Each number is 128 + 32 x the weight over its row's rms, rounded and kept within 0 to 255. Layers, rows and columns count from 0. Numbers have three digits each. The size before them is the row's rms in percent of the matrix's.

# layer 5 attention output (transposed), 512x512, rms 0.037, rows 13-55,141-182,268-310,396-438, columns 64-127
108:133113126107096133092085147122092078166143156125162145109128098121119169101114152089126160100178103133086087111089148088109143147107049155146135169151137142164157129105144172167067119145100093
117:183153093112012061125173147096129185127108151141123109126102225109148094127085023110135078128132159135158105055137136221175123111135160076088143089102081108082126119152151128129192129148122114
093:137144064104196186126086138050148126075101109126145116155120092174088092186035123134132086166088167128095087161107130146161122123102114106080124190100113125111124135137144092129168173099158092
096:126093152157048095115122126137115090132111132109101165106107139117098138177138092104114183106119104105122084120134142149133094186118092151117154113191151103061107121091078122183156081159148102
096:159161169125085099126115144110109179151141143176103107134151126118191140106079116131208206049124137138122071137097131173164145110114068073087142120140151142105102113060129139127174126153116099
095:091141109071138094123143132149119102094107184145162153104104154157094121133186149144115079123138060132118137088129111025098155120191186162164113137102105119143111134151119128142071129171115194
086:087086087197058126175172114174148186118149098112197095176102151123151112121180152192117152161172141139163120118157106116186080075111149173141122103137083130144142131151094118121103126083136176
107:143135117125130139109108074121141150174108135117148141136154109177144123140113135122117082202092063141107110168053093112119110132166100105165082098124102105076145120126179157119109120046143092
105:168133126103015090187156198094140095072107105121107124086089127058122129135177076113142172094059185128143076047157129196152130151091140100085128119143122112165154097084064094126202100171152120
115:078140172135132191149149101096143166121136123119136129103211142156167136113185090179145115111134144180139195141116135048136162115179143148128116149111173135157152182097184127124131136137097163
102:076138236120131105142157114136151218118148096138080134175165128146140144072168139160118135111115141091170136126182080155130096115101077136140128103170149119078125145116115073126110095106129114
101:162101195148166115120120073152149145142128104090161160122128099086125119136155110122034130128134128147143135104131131118061072162117115215152166127197135090070153115166158146131096114132121136
093:093118162143093167133102123132103209158125150120102123154150155100155121100091091147197068135130083165134168151102147099141117119127104124104117195105156113136110159063156156160198105133141145
094:103065203118092131105169116148104171143139141167126108173091115103170139126151170153137192120122094111127109159136111141153067142112083148188115126158159120169138140041095120158135095108169177
083:137140115077202184140066154077106088077115124111064126127154136155076148128114098116168100093097124126069143161085133091144177174075078103096125185122158152129126162082195109123127122155152115
106:123102136095155159111117182126132156114143152154132136155162106159109118084117143165200147039192156166138114121164096161111167105130093145182114090140170158202139145123077096152162101142140084
090:160088136171067073101143142162122158122121150098095156117119161063165108131125072160107182097176193102166094099155126214151083112123151108126121062110123145074098133121074145133186117172127067
100:113130073100168198117065088090114151136100121108131099200121136222126110122073127149163076174135107106094143099121125007170125159149140136111083163129081130154142151152180123169025170091123159
092:121137182108228064059085143120148142113126135140132122132116130109142092103141163126156151091141116103123184123177131178128081137125126148115141139137115168153165102118095143105088107139118131
115:132126178135116094087102150146124045120167096148122131097086077093112141154187184114112192086116165113171139127141129149075118138136178153154134111126132149193169061139109146091031111126135115
099:115131073117168084093171110080156054135103154062182143085081156141110081149122087103161150119085178152129115114168118113093168124203172092073080109134120140124104152132032141142124153139160108
092:122162150104173141065041119118147096151110149112153139146133083206113132148082166137146110127077081099117166144133143081121111162135086122113125164113111148153150102146161150161051135136149067
093:143097057074091195135155186090080024115114154158145107117126087184108134165152136164195069122126116120100135110168082114144143090119129102130132131070101109143137119129123069120162092103163131
094:169159106128154164103102136080099067089133090176065089138157132141082171120121140155165122083083107073115140173143105185142136136117082077109160152110144139175126112105129124136121152131128126
085:132109138161082163171132184143074155124115112095122109156155117083167195097120105110121141141193120118080166126078143131170117137076066125115182216130151126118159140075208137139130117167142157
108:141128161168196135146090154136127076134127092202114148161107087102097140141112148122171196109120092127157024122136113145098155149116149106125171123143138140173101091143053114128139100172108194
081:142154068149125120201148094135121126099091100104117166137110147123138063139171099145093050178126152122140160065135111142130129103153225114075127106069092122108089137144134127073137121135116160
096:083122121133108109125132109153154155154090157045129116097147192155128143156101117086144100167098139169109152165093151052161131114174167145120063150146147130085149184109168187134098134160125084
096:102152123147030120205174161154128155102128114158100091132155142100155140102172113174151135173182152123170165089156118170140169089148171054109116087104143138146109142128090124132173090149129192
092:188095096147036157150137095158114172143146126122136119101137133124146081128127100110101065139071101150159074100115157168128131156151158138159169113114102106116122130113131122142149129059104138
102:120130143115128152140090134153129081164151123147123153089147084098131141156165123107105135112085087120165118150095129139117126127137150157101108147147116143137136107127178139102104095104058117
102:138148089084195137120087151071112064089090119129090139130127081205094145157118140146147094125060070089079137151125122092171105168132081083107125175103120147148160130083171096127097127129172131
104:155118151107179196088050073099177215132109127140130139156158081102133118119111122133134081177124120125071162175093185103084114190152155169128128177102138115188131146090170140145173128103116160
101:127165117093147158132133146121143119143069139109137127172137151133158106125117190124091072189162144138097197166081122105143152139150087105119099165114133130077162166079135160082187141089109159
103:065069145161108058083166118196155094156172164118170143087074121055160148118183117086103189146189123107178113055172149137109095111125170143145117114148120096099129082144064170162091097154108126
099:134184063111143198151054100111126118066139098139133123146181084189101109149119140188127123107100086123110118181053118100163129150150090139098123153117124160175110107138194105148113158116104137
093:114144162133107163136091049113118164148190131136122144121221107200122113140087135163122068056141130185126129147061136036095147134116122174130142154125125110129097132166212125173113147079083094
103:153168211126052113146114119099142181057090141139121155141135120153154102122129079117083198087071131142161143095170144168143085191125138118078132091142088119147112142070120093142189119163138163
089:147114129117129132111096160152135101140150127137068173126097101096192141149107099117141162058123194088147113105106141226130148131126111075102130120132158145116109127137156155115142108183147053
086:175129126117185104086134170076130106130102112171075109155132110078143154091089133129130181114117114122078143140148154207126155128074094083109149164147109119132121102089058102106217130161145100
102:128152117132192178067023068096145185159138111142121097167136149170138088110054104113178129160100126146092172131072175071139100130148086150105144164102112162199143094167166154183090195108095124
104:114122097162129124100105127125131150187162131057148129165113136144176090136109136141181120145197188135080121126107169107143169104141166126093105159105098151105124123186080176141091114165113069
108:131157176149099205161144123117169234104099074162076091202164071129136114126089116150130134170158135101086165148124159205115119112107124136129122137111108148099133112111151112134175084185127129
092:179109113174180114163154146086108071159090138094138129190149156124125141126101123102123085144111088136090159106127129133092136097131040136128131138119137156093144133163074203178080142146106149
090:139145160123043139127118133122128091130161152181143125037131081157111121079110110086137100105134132112109204103114115105155167200099139117166096145170118132165134137086122138153108107124116112
091:102074134067232129131133165066128117145183154161161165059141069074157111176157130112101142158146119109134105036159108151173144131083089083118086131102153137170136076109132119161199138125163103
099:131119112144145177112080131114156138149157156184088122130255175140123144099142113086195106179157131075091148120136118124131195130167069148146132168160106126080145135111147138119115150095129159
095:155120116155171117183135095139111163134129095119114163193161167123119112132111141163146104123167099128181146150148124069180106094128132151093151132089107134067127167063142102061225135126165122
093:150108134106101072073117125217111114104099096109100092111138171099156138128183119104093115134096131130146055081103166155104156129191141122101170152113119056091102118167105111104185116169147157
076:073120130149028110137100172128116118114170086113142103156091127156147161152087121176098146111125144143147129211140136149109115091119146120130132113105145149174151131137089176094066159143093094
112:097160083099071087103082158113110141133141126148138149147110111117116116206167156121117143152130138138098116160108118077150180123148123107157122084133128175192117097073123165111144084103167083
094:162110130158156135132120154093125091135105142136106099064184119121148154096140088096178151155150179081067177083125130122170167100124115137139107142140158137201183115156117143146090128155126141
099:128164124160071116151123119166130092107120113077154101122063119127142153153160115180109110092068152188153063154098197179064127137158167158159139126110154112149150112145135106097116130092104146
088:129134145125087163105076171081119169163141151154142188137212141181112161136113097139148123122107115106117168156148080112119150094161149152143190164101119145118178112076137089109097132119110116
101:082145116135206120119051155121130133150142149168093120120189130125161119141135109134191161085184170141093152111144108162101164107142145137168157109177133177155112135182135139093027110134100149
095:132133123171063085123128078216122121138136104059136141137079105096084131111205144148090123155116092163172080134080160107129123134131206176096131122097108078125090132078094156126215091131134157
090:138143082137036165130117141127109117131158111143147114188148142150160142140125152168130087075144162132113138190089097145122095084156187143170152137092130107090132162141127166108139150131134174
078:175091095138220149152159075102106124115119125110152142132092130099115121133184097150146111170115124161120138082118146120137113113058088158083116123121126110117135109130144120145184109117141174
104:203128121185105118141094158112135135135091134052123140182102187155108136147119089156114117124073125138149136173164139104110117085181101130082155146093133130152144129089048116159211111190177085
085:125130170149062154127151126124135151121150166140108139074145113119133134112084086130129151101157127102121133136100108139168156163109111093166078140194092130103119155104101123123098179152124094
092:120126150104194180145161170104157062116136074154081092157057089107172113154118114089131134104098119154161126137129114168109073173107123090093124175150143114115097106126157071115107158121071144
095:128137152131254114114145074115135183091099145141128150131088112077134126137083167153167090123166158153112076155091098184127155151143173131104135086119085105072139154180067081113117127106177137
091:086122132112125175151137118172117176088103188100124099099148123103171090117136161110130085052156192138115129109120098155156066112130147138153121117140134098098091138169167160119103134118105144
094:128110147084176164117153144157169147108110141140115107051128125076175132092169095105145129109156164106158136060148109140107120227105094078115075145187118087118113109094141090093168107166110133
066:096148129127188120122142112125146125092083163094155130176070138096129132159132177114093080142079114116094081090139130174104145130165136134061156153018126139107127119116133129170167131092160112
094:133106117123075063122176112145110069119145131110116110137121132104179105173166142106154124175106132110179123053170164102137109117115118121111136133066166081140079121127097151151201085149152102
086:143128119086234152105196058075096115111100142185165164147116117100158135157134166141146086161121167126136152093151104104188110162107099108120151097071149105115122172122156126162186125060143161
089:147107076144096135170133126139089102120156126106138126123177095161111157111124113163115096164147078131073127109117100150155151092125139189159144123119114155107152144149142177163073142108138230
103:089073162169255097138104151130147164160155136089092135179131162108094146128162127094151138168094079077157112122158146099158114053134072100040144164131127094101121128153101148129164079157180112
086:115131179114059118153123113155123141085108104128102091049098104127141119118128124105120189161134166127160108105123162136145146162078129111127121142135151112163085090093177104106112108145088075
089:090119130129042140098142137188134119112153161112164100052130112133121100134174144070089120130092068140143078114097154108097132170111147131085117147164127095130130098059141129090177113107102173
092:155166132127000117159141123133113154109099110034130103123134166157096153144113108148115123187092130143106157196109193100133118109144096122100131160151152133144156147079149161152112121083127133
095:138124133084000172135131152145133101105166131170139101074168075134143094150186148109087135085129164098149099089141110114096155166149133087180122079140117124143102125084152123146142137141089096
105:131182145154152132120192101148112173080082143102134099171077132120148108112105147110092139141149107129110087195105127138136150105167156133116103112117086145125145131180163105098107120064113154
069:184164067119218186157151069110134156072084112160121148150165087119152111110151181125118093175101163108133146063106094150187103134145118144118094155063100099084118118098178105135176098109142170
098:163142110119159127131111150142143071170100101093115104125089057093156141129190123125137102064164199149118112170071094176124122161142203115149117094161121097137082138169115131100176116129153199
092:161149134137062126131150143103098087121127104108140120126119176134120114126064133134091184146128115141138057115117129177120166148139156112137121147092161171122119126109142178149133139114116168
087:083099171114143096086118130157160113126132153134115117083123108119169166107063110115162124099151100103101161143135111133082128135099108081122158156150109140117138123121108124115063132160132084
085:100166113099195152119132136109135124107181127185127129203103122112156133144152162136067157123140156153173127107083124098184094124150093165135069113088120120158169068131159148139162144083163127
090:090114178123132124148142117124130089164200150179094090150099121085146119170164134137132177073137154169152087107093123193133180107107181112142141032170150124149117141172106092117142155077110125
094:159154157167053101118099125123138100137124123109133104085128143133155146106137124083116152141118178095109112143109117177151231170197167136168153146099094134110149180144149072093112136101137139
084:108146162157135154160168135165153139145125184139147136082127108131158144114154124105086144067148144119140148072123103141199098157131120141131072112179128121125103159082187132134165128150121131
100:166127081119238116111129128074126146147121124159143184162196102107112153120139166163159113165166125144101205111119096074177149161129140129153122132136088121099140128099129143139189119107175135
093:091141115139255137133143137120138096155098108122120165176030117102117101141120138156107108135139128174132148148094106135118105150131177134113116100102099124119152108157105100119143158119121128
093:091157151169134134152168196158158130117151135107093091132086132110113118126190082138103113162138136137128094131085147130097165158127136075075070115182117125081130165161094092120143127161133127
106:153150137109224071102074088131150139125124143139134185202177183127101131089155131130125143103110124147133166072108178175090149071103142150134124178140140132159110114176106105150085169149117160
079:162111189165120122175131147124117086105145133154128080113177164135137164121103117091091141125076089135157082051145131142119177103148074147165159145111160120163150144116116131155115162100132161
100:098157140094064146098172114068097137135132142111153116109091153121106168133145082105133141077125136151083171139085135137120120168113130096110141123157062124105108146106163134097186111158132099
099:122113093080196109102042127061147145168120176112187147122150113105111101174108124158111105194123112147092103087150121182159141184086083072067101218133083133134163096148092158176128140149189118
092:147124166152069109067118134149152105138151130113077121117222173098093175154161059064105119143087134130109108090118147153117207148121067138103150172178154114052143161143121119178151131147142143
110:124111160120109126205101118160128112124137074145127115146086140170159114062075153139149178089156102166173153102109135125121116118118145160190128104120191124166089087130114072082072079106145135
100:147147121121090108118186175135103140104104111145146135109150129190090140169133087156146130116127134105102079119106046113132132117144139196155132138072107104091153176178168070154130167139139160
089:091119112116078144102200132109104146100185127111165077152083137134145155129191149176129132140147135086120126203178104099131070101121115115160129083143136126165128144120102156110157110137124112
101:137185115057125147092076122143155088124123148190124144112153123115167110100193181097075102170120110143157090165099149105119147161182136126225092106152148146124116036085172180065118075075128116
094:054138117128160123130135155107123130127118139100167109090162148073117174119165081047159142100126145123097118113139100112099141178113131096090095163146095105156172158137076099108128124163101137
103:121170120109143140159104123165119119148146096149119199142183148108175119104180119126148108077130156102184160091147134194095199109135176184085151146137090120107126169161100152110094153156094103
087:090104168097134099046109154133140116191177110121099180095149132085115126105210092127116105123132109092130149139142107112118093173081124125147126135162136085077140113126093104125132109159122126
092:121157117135252125090100129163124140126130108132104157108174138081079115107152115109110086148174142096167100086124152122105135189135109146116141196178168117026122142153094139134097179151135121
092:082093131159023108180100148200105076133144108112075138107115093178185093109136134136131141126106080129175139085099111172153115082166168201135145107081121112123118122094134158112120119123106112
106:099059143148015099083168141196108081125176135176125087085159115135199118132177154145131122123114108093136103155143085081125077119142140146243121063136208103136116130113123191136152103129101163
086:162097086146210130190003128126127113133096104113117167144106138134089123148087075142148107121102124186116162078096154169139150169075097152075111204078113117108139142135145100147078120143174171
101:202070154139142093158106170125136044153123111123157154142131180126093186167131106115154131050115162128118096123143114178102152099126114144163136106142101116177161169156100099152162103124155164
083:150123158163071150078179154131125144125150169091101106105129124108152144143153089139114143039130232098107150134093126143144136103109145123141098112190108134108120173159129183130188096145090113
100:127119136094226182160086119074138170122147119110120105125073093171144125111071107145187160132197101112143141138170127125105114182126119113094119121146106110151133146125100090108043179143123105
093:113143154171206088156127070101132163111115092106073102072122097103128058132062118105170121145133133098092183113139106157150120153131181159060159088120143144135105162184073095113110122076106100
103:094159115137106137077151100127139159142184130212173104100139086102183057138089144141144127184161188118153094118147118094142125174112209160211118085109156143154137090154077140096086152070126118
095:131136144134194082092183108111179131157075100033153120111106170124129150123122081104189159120100168128079121127152143107126207097144154101058136165191117114084144130127117108105173105124149068
083:113154189116155104134052127153176092131142133120146160104138116137123116151036097112099115167122123139154119067163176168093104172120162127089154165075139144128165065122120147167111149147149124
093:148124128108009124129103136104094063137101137110130129119147087172131168181121096136165097134105146141080095125171102122149149089101128130091139149094160103103173158121162114127133075126140105
092:112164114062117152066035082101126139099116145192142149159164107120104106142119100137131081145117123165130150160155136102135132188089160131124089163152186135133111141144135113110093065102143152
094:098090105112090177219089164122061119150134163154084106140171132077152144110145108134092112142147085129150122120120106167151170133106085140113135167118101125120105165125124141142070128109132189
104:169088186175131114095127139125127116109185109190171098158132150132093105155130125148158129165096096140171086088172097142122110120118116156176120095094158149168152116183037129180118142145137187
077:110162080100139158130140106134118185116062094073172161127099119122091124100167135136112121147171188132137123190091101121131088131114158121080106140130075132087082123130165135051121119170095068
087:091117140095060151098143205146141063151175138151147094078165091168133141194088129101138149142099156132140111111105144165133204129122159165141127145103125142111175080117169206096143112130146120
084:146170122066062172127146112040100145164123144157135136181112164112141142125189150132153128135167153136123201201151141140080150120148107099119137083169086130172136158086139134121128096136110126
096:131129083114002165062143139179132152098153158152158091084164063163158096097184135169132102138130145103152090130127113083143093152181132136196117054158122133111116127121151161134138129148072114
102:127169132173162167155176175189156133064110128121116104085121076148144075113076127114035136118083143146161123091125124144126086058165156162119142143087127148117141095112169133124159148077082135
083:118137103096156146167025100132156137090069143130096150104165037176132136113067087169102094127133107146119105098102124111148094156147162133071104173120138127076141147100154081128092124131103136
093:149111079156189144181110103131143140155085127126119144099134117097183094077159143122176111134142067089186086166107122115125144154194165140114135120145078129142087146144062155112089144101126136
105:101085103194088098181147144132096053141073112060097121104084161109133121134104168100136177155129088144121109175128103106193159117150083075069135156077139122123152134076153163123123111128129125
095:060114167152202112092195102164136111132158106083141110075119139099097151172132110045161158140149143086103118110151157127105129113133165103085149105115117112114131112128091094121152148139111081
090:154192106096082163167121102112128202032136163165166148158148096165132081088106140194077127110144115157169111122096100138151086132131090118155082167136140143118126131133127118136086119110105157
098:125149143113126144194095116165148142150168128168124166137150113161136080077089133183122112104160141153173139076088120183092083106078143179147131165121171114107127160142139098152083161131110115
094:124130184070063131071083146149141130121114103114108127108160122115138133102151072122109146085192122100128140154122132139081159169135159151116139113165108121105106172154091091092069131192111154
075:147122150147082155122127138165161109178131143144143114099140135123186127092110127150102143042121221151184101090092144145159133097136147124149128155196164131107137139146154172157132117117100113
109:113099146150159046105090084109129091141112147119070129143157145062139113137129109087145130149106038187074167147124146114137161138140149059079100160136129119163094111143111120152155072130132149
088:091156155132240148144092084109141146124162131134114141144071144155184058080050131133123162149141031149129191080112142142132124165143173130143140123127125156209119093175094137117048193111129116
090:131132176232165163195190175115128118146169136092099064127114139172157087103105152177139161145103170120170137099118142156186161088142132113110141122133118154134132114168099129142146107103129122
116:154122119146220161152160147100159116117124135085166145054096117156121133091149142145047119114093107160107119119127072115116077059080116163130143103109157160137128072186143120156119139160142100
111:083123086170164139098148124076091114074115125180145137143203092170093166123147131099111140143083163132140133072089136149117127100156061181220131154115147160136118124118139157146114162113135125
097:163107157131065143085140078129107085136180120133142125053112152142129110118125132098168169080134118123125147098167124113126124135128181131141094114160106132141105132154090155130142103126110165
096:113110097076230094111184183088128143119129125114090141118156138133085099150135121167117118167160113076147058109143113132135116177149060102132113240170143122042185126118096106102170147109144107
107:102103119157189204065217076094140076124140149143141170153190194099131119141154157130153156159129093117109092104131106185157128140142104190168112120141108138061131154119129139132150130108135163
132:143111121164150157136118064136122155140049130087170136092123142166091151114147146107137140153129146126131152083112096184151143102131110167152182159097139165153139118164145065138168073092159130
108:134105130076125089107128169182142115076179146180123141133129135106147124153153111121056137082117165144099155144103129068122161118106147111152115094098149094151131101162146109112124181157136158
104:112090145147010103122029142113112108097170128150117096131082141125135131146142116176168146100161163141116178162143172107115139104114155129147105059114167108247119111131063151115093107142157140
119:082110099144122093095138149147143170104101114113100146155125133135097178102160196100121134218148126112142107096128077108116113170217088124174128173120112153107095125123146089108181124140135138
101:213097145114152157120174123124117125134131107123162162094159121094161050136131109118171142108119111095126096085163092181164072091114164124110117097161122166116156138189110104091166125132134086
120:124136150131101116196137132139142127158133132107134146081146054135133154156124119107145101119097187179124069110101177186079146122046129107055163130171139107083131110076115154157145107129111074
111:136165161151099103157121156112140158221127090135143114140077191121165141146097145158181115140185088130148163164131163141101145141117160147135103174106109108163151115082137117146090067081114154
121:129154112123219136160155167097157143146106126121184152177139163097200111134109164145130142175163122143161123129141082104102093193145103109103069135150087104026140158116166163096139164143143104
111:075103121133080075115126075148110124143108154109103115100122077165105152126182097113141093131088119145132128139074153154128142165111142154110179130110135118116117112088143136160175100123117118
102:146134120150006154130049108114110111137106151155122105149114119143163125169141147189216123129131136177129161160083151172139175142127188176190143130103148133203140161121154145116123074089132142
097:131116084111227145153181133133124147143080118083087146161124153154073140118125076160096097157120100113132079132100135155127130121084090165093156210141105137003171148110176108121147122096134098
129:164078134186126109147127153177109130108128133148100135124142106151110138143137125087132122125133196173119210099110165172131119046093096141150126104089170144255123110151100109135137129160129177
088:173085137166114164098155076113100114122157157123170112111106125076181101125099141111174187093122146163110153098133146137121095102092195119155102061158132136185066112125101145133117107170137140
102:078071099109166172104087127112105110157136120174030092098104082147111166157103039129154106125158136136105132130101141100113161143141135109126133174157133102084143137116140127130100134110072093
104:152193148085191113131096094115171165079077152136121172112167112139120092140106114157177088161135192145152133107097113129141176176139149134064129145090124100081148149087134123101157121118093082
117:175191155076111117108082155130164174068084136102172148114146096135148095087080179144108132182146180084155173071130085148166097156172129145150098161118124135085137097137124131106099160100127113
110:151074091141167173112181090114174083107105133108172162087080136052151099118141142119089150158103098120109113085129054090139150100131140084116108106119115141127151098153070126108152127143139101
099:064183118101184117135167162116144140112090123092132132141179113143130141132123117123055107157133139138138099111084108128122115163180075104101143241132108125050170129102177124137136137113086089
101:077093105136083093110204187178097068072156122148036144159165100159122131128184123129109140108133131070117123097157145134146117099133138165163131095123149120134114130153100096093117123145119143
097:123139117135201166144169145109118139088112128075114140093133157182088149130156135154143117138147142077137120154123105180154182125114120170146129212159125120073172173130137095132143099099104149
127:107156145109120159169126111085085094142125154100139125135180124175131139132146076184143122093128119114117084145137146219102139151091140200154162139162113149078123158081160150147108089090158131
122:121098141122250109101083148117163188085155155120075133186162176152096098121112136111091108156132148098115175135131147189145125123119074132163158162091183134180117148205125079119192147161135120
108:157115142124099119164143167174124139152139077106108120122068123066153124122087126117085116106153093092117092150145076101125074137087138060055135064149114097124113071147090144094160141151149116
106:093111108139086115126192107164131171140124136118154104101155142104104153101135178072086143174092127161160078079076093079163138146172119145129127161171106143056133130072141145127176114143126165
105:146084203150000127173062163157102104139161092123089083095092147140130156118145102119135132096154148134078174166130197140090160108083144124131146076121177095238109126130097130163104109133120173
102:165104109102012122104049113162128124131140194135117077071113119132145121148128117134181124123100094114104130137151126105159158125184143040088135054129120092150111111155110141163109165138114153
102:110155121085209151111159196124140152113059134110160127205182068103145113125081109087099119178052157124140096139135115098125078131143106112056131177115097127055113125113175113107192120134139081
097:126158072111211185113189160111153140089062136102079162141169106157100169119148130154093099152136110061122089110101047134165146132151108134118135221147074136017177171092145097082164123114098116
115:147124117081187116108044088132154137102095166158127144125115072151115132134140130163116085167085156119178153212114127101101163206168136130105142199128113110102136167124125130097196156126131114
111:086144128144060103127162113126069076178155098157095113204093164076177125127109118133090136090141032142137049134110114107114122165141091079118130090126137140130137110042119186136159130131118114
094:083088165137111113066104075133154102130180131158216158122105131103133082149151121104161187096137163138123143104151143119133123111116150131121093053102102151199125133129123148134079114138127134
103:089113116117224149113202153101122092064122111087116129087142090139096175148160154121055108178117135088172113139090132105128112134179065112151140193154152100111151147158134100121175159138144159
110:128105141097185152193179151151135153201131115161150144104152060142110138118107129105130122132077154151168096121142136086074051138110115118078137212171112100047165106105150104165173112083144100
117:186156163096080157109128126152134125172109144102142153071127124121199133122070079105107124119134103128108123141156089162168135184099121103039106127171097115076138118139148144129143147138130096
104:131129125131222177121203129151130123167083133073168106101116077131133169067116137082125140144080086118138127077159111181142088127117118098140126179178131161091096099163115128152160091167159118
112:110165119102230124113192093065142081117133153112109155118168154134111090132185116146157125106144025149084104140149114180125137151098142150161120145112122165123115138143140119144164117129121096
107:078128124088233101063110056080130125144081121111123138074105092157099136145117092113140072173086135169144157106082114124121140155167099136106128209138132123104135123132166123146150153103119067
099:092105115125194197138103072149137123128134125128143100161145123108071151094144141135101124134071146165089134110112129110134111081127126061106136112098152160156096027158079142161151097175143082
# layer 5 attention value, 128x512, rms 0.0395, rows 13-55, columns 64-127
101:093187140100139152090190128111109181081121051200131108106121130144105130165099153156134164133109137194192153152103157118141120128099153162131132148113190119112148113111117120108153120105182098
102:107094100124111188090089027144188129118096158132133115086107078178146057133101160101140133129080122098111119107134113113171088117145111106118101116153103112117107105137143132126129077114088132
093:075197126104155071176200120083121125154156140121092073162172164121111135084118118094124142099141092072128148132137120144137121132172112105200110117141160170150123130166182142145139143090095110
105:108139093108107171070147118103144133142106097180128156150129173101163161108088184160156105120113131112164151140108089110097157097128114089096081103106097122090171142155162177094136165121135084
114:150087178217103119132108098163168154099144091046185121121145142142118112080090134152093140160137120151150127136100093151123111129125125187105109172137115108110125087158085060122111074109195201
099:156132116126139151127102169115100094152158128150124091164107146085167093149116147152148148082116221205135128133111164172143097107110148134101154093127183168168142194133157106168125129112129048
081:077126141098071092108108189085120123119110127149178110102159145181152122172117062100100182159136098096065119116150161125135127132135144094138164139112173102185091101136128126085108133145135077
111:092163163199124079120159163198164216111134133133045140142120171157072155102141130146118192156086123122141116132095134146070153111163109117099124163149077152120190087071159120127150133140140181
101:124097122178143157110105080128102166151126132136171161183148148177126061124066176133168077153112109115118141086135135120119125097117161095100106039168083165122113166228167137110121127093145104
118:125099104103149098127087150131159075158112129108103172072114106104147149137037175081129101156146154111139114144163137138064111120044121143114156168166102106115104061100133134076156138115102114
096:163085057130127072051126147099103060149121107159183039086124150118153146164111124119126057175152084076062146146146165154111133118152118167188099128096102152119178110124152139107103156058139108
104:085178121075127132157145153159135111119088116209114136066115108105133166141161198209153152112127137143111156144120071112116142093140088084146121149137145133092172061141124154141124194191150089
096:126038091162131115087093103191126042128155100096149146136112130134133160105118111104127151126119137112163104138117096132102097156145105213128134084120091126124133122134128087119096130198142125
101:130109152148117092122058191162163078108108103105157098132137178167122099113155072141153071136177172135146099110103181107076139080121153139150143094108151138145123199132102154085081136168137120
077:088065124169181175102145096110143139161133055131129146168101155072098173109148115116126103139148126111188173158100118193156124090090131194109085184088074158089141153136120122152171144121118138
112:126115183174144093084200174154091131077138095082168099137141119085113087163038148076092140187129163149113146112110139108111054158086153158117157153143195137163143122108095111079059136126149186
080:171113121156112172105127112179139081132136163107146137144130090121114158172107172118148122118109125079097107127172125047157096149076139084166149147147059107172098118142106176086084094141168197
097:065090140138134128120119113126185104077133079218080123090087119095153083166178080097121155095123111127105139137133167143134160079142100143158144094108179145111120158122135131162164105114057129
096:128147133102152215182088165156059087111148156103172151093179051159169143175100115111123147106120139112151149116165112094174140151089152059135146109108116073139082130118094074154178108139169146
110:092167200091135124255117192197121157130140168050136105090112140159126108116095108155095118134139151197125167120114132165166102167098180109111099131067149082131179107156198108134189126148126140
104:153128149123164208134130081125118136120108135062171177147138127085113102088035126127138100135111123119152105081139137102160119162160091098125166161111089141147120092144190175148123109085119135
079:057097126129134068149148149118136122097158104121129083106092177080135129111172121148103148072181180109148144152135125138160155114187103120117079130161184107128144124139173079128138097080156127
092:068130095164107092115153098120131186150146072085123055189117164135144104097147115090157169141161117130161135143132209135174078113100133139088153050147159201162074160157097114138135108136089092
086:114111124174124108169154136135185158130139076098144068175184177133149108106169103075115122147161094107126148175091102113140159138054150140137090083155098125105140174127158158144136156094088121
104:142128091086125121113094140105182069148091103199155099103113095131144155107189117119103132135063076073164117155165090133160126106129138157142070077143069118073099164140111084086102125153119039
115:098148155113129116148181148112095246108161119093139145155145146162159139124137130157128123129100105128108181135107101156144109164088147071142126097129189040137104199140144121160096148132132102
084:203116170187135149151104118102153141231112137110128091139085074120104166149080178145133140102108053118104046130119113128117143105149098110108120131182105125138155087161121169166148130139114103
096:156109112124137096101155122187106097133125141117100186175130111037154198047058169163103100143119110138177116107087088181108148090146109146142129191106099173135177079187205147152147113093092150
091:196064142147109109156119076170164090155108145141102089103169165194108081141116109085106090142086084114093139119130192077084125113071094200088146142169135110107151166091152137084105127041095106
093:078098140145100147145076131139193146113139127127075100154166124159106120115171096128168167167212142104095103141179087118148159135170121155144130054134136174126170190078162129097111170142095148
106:167088128140140122178134121208105141102141109137172162134139157165143137132038096075129157097163205148151139127127165089087159119133122103083171155115094083114077066122148117166177122170170098
080:140140111167140169139082131118179164139193088138143088161124154067139155053151119165113086098186177142158142152127059164133177069144130119108089027162118169092147175132127121101162159141089141
110:134150159118157159199098162189127114093102117159113208116095137163108112095126126145130171113113195133162154113109105117131096148119130140127136133115131128094165174119125138139163153255090068
098:160135168133129131097139083102135059178150082185141152146073140107106115168126126151146090111131111109113059101122128117078106113195104139144124167127133142169104117135060143181091123120114051
084:125150128095115141110118146109100165127089171153177138139166137136131086177100148162157133115101208091094097093099114095131106075072091103120137125136145148178128153133152154147084129093161116
092:140194145167129117148167199093123159096171081100098045144092142104205132105111145101064094076122130181138078168076120132087141111134137122102127189178178039106118182116162146111174147123162176
095:174103131069133131121153144137112131096136099164066090117098065101134139134146139066105145127134173168148179171135221148067117175119131160137130169127142116137101138088105123170186135178126109
099:148109083094115070110060050102193129137100097113080050109123129128173098133107184138165123130141110103132191151096107131152145147104108140170092092200087162118151123135119146083097111132131124
090:179141145161132152165147140188061141111124116056175060094065146180079117027067156133095095130087097129135139122126119097079154161107160120147120132168161081144106097158141172128145094191185201
104:120152108163159166095107126105123060144102162129148152161117149195163061121162119076120158136085041084134086122163090113195144130122159140106086063143054109127067203137149124144084184107144178
096:078146125131170108125134124137150119120126132101099199069095178147140088109103098115092177125144083171137116153134121156154133236140129152139143148163153099096104089102170093147161099140144196
097:187092138109117181142135120175147089172116108119196175129090143102127113158154120081093118139101102093142098105189138104125074154074115151094165120081152050106110043140162082118156099183176105
097:086111138101126068151089133118162112125140109118056066102161092141174121142223121135136142125133070132158153164130154078152088141072102172116085106192149055088219156118151111128161157089066102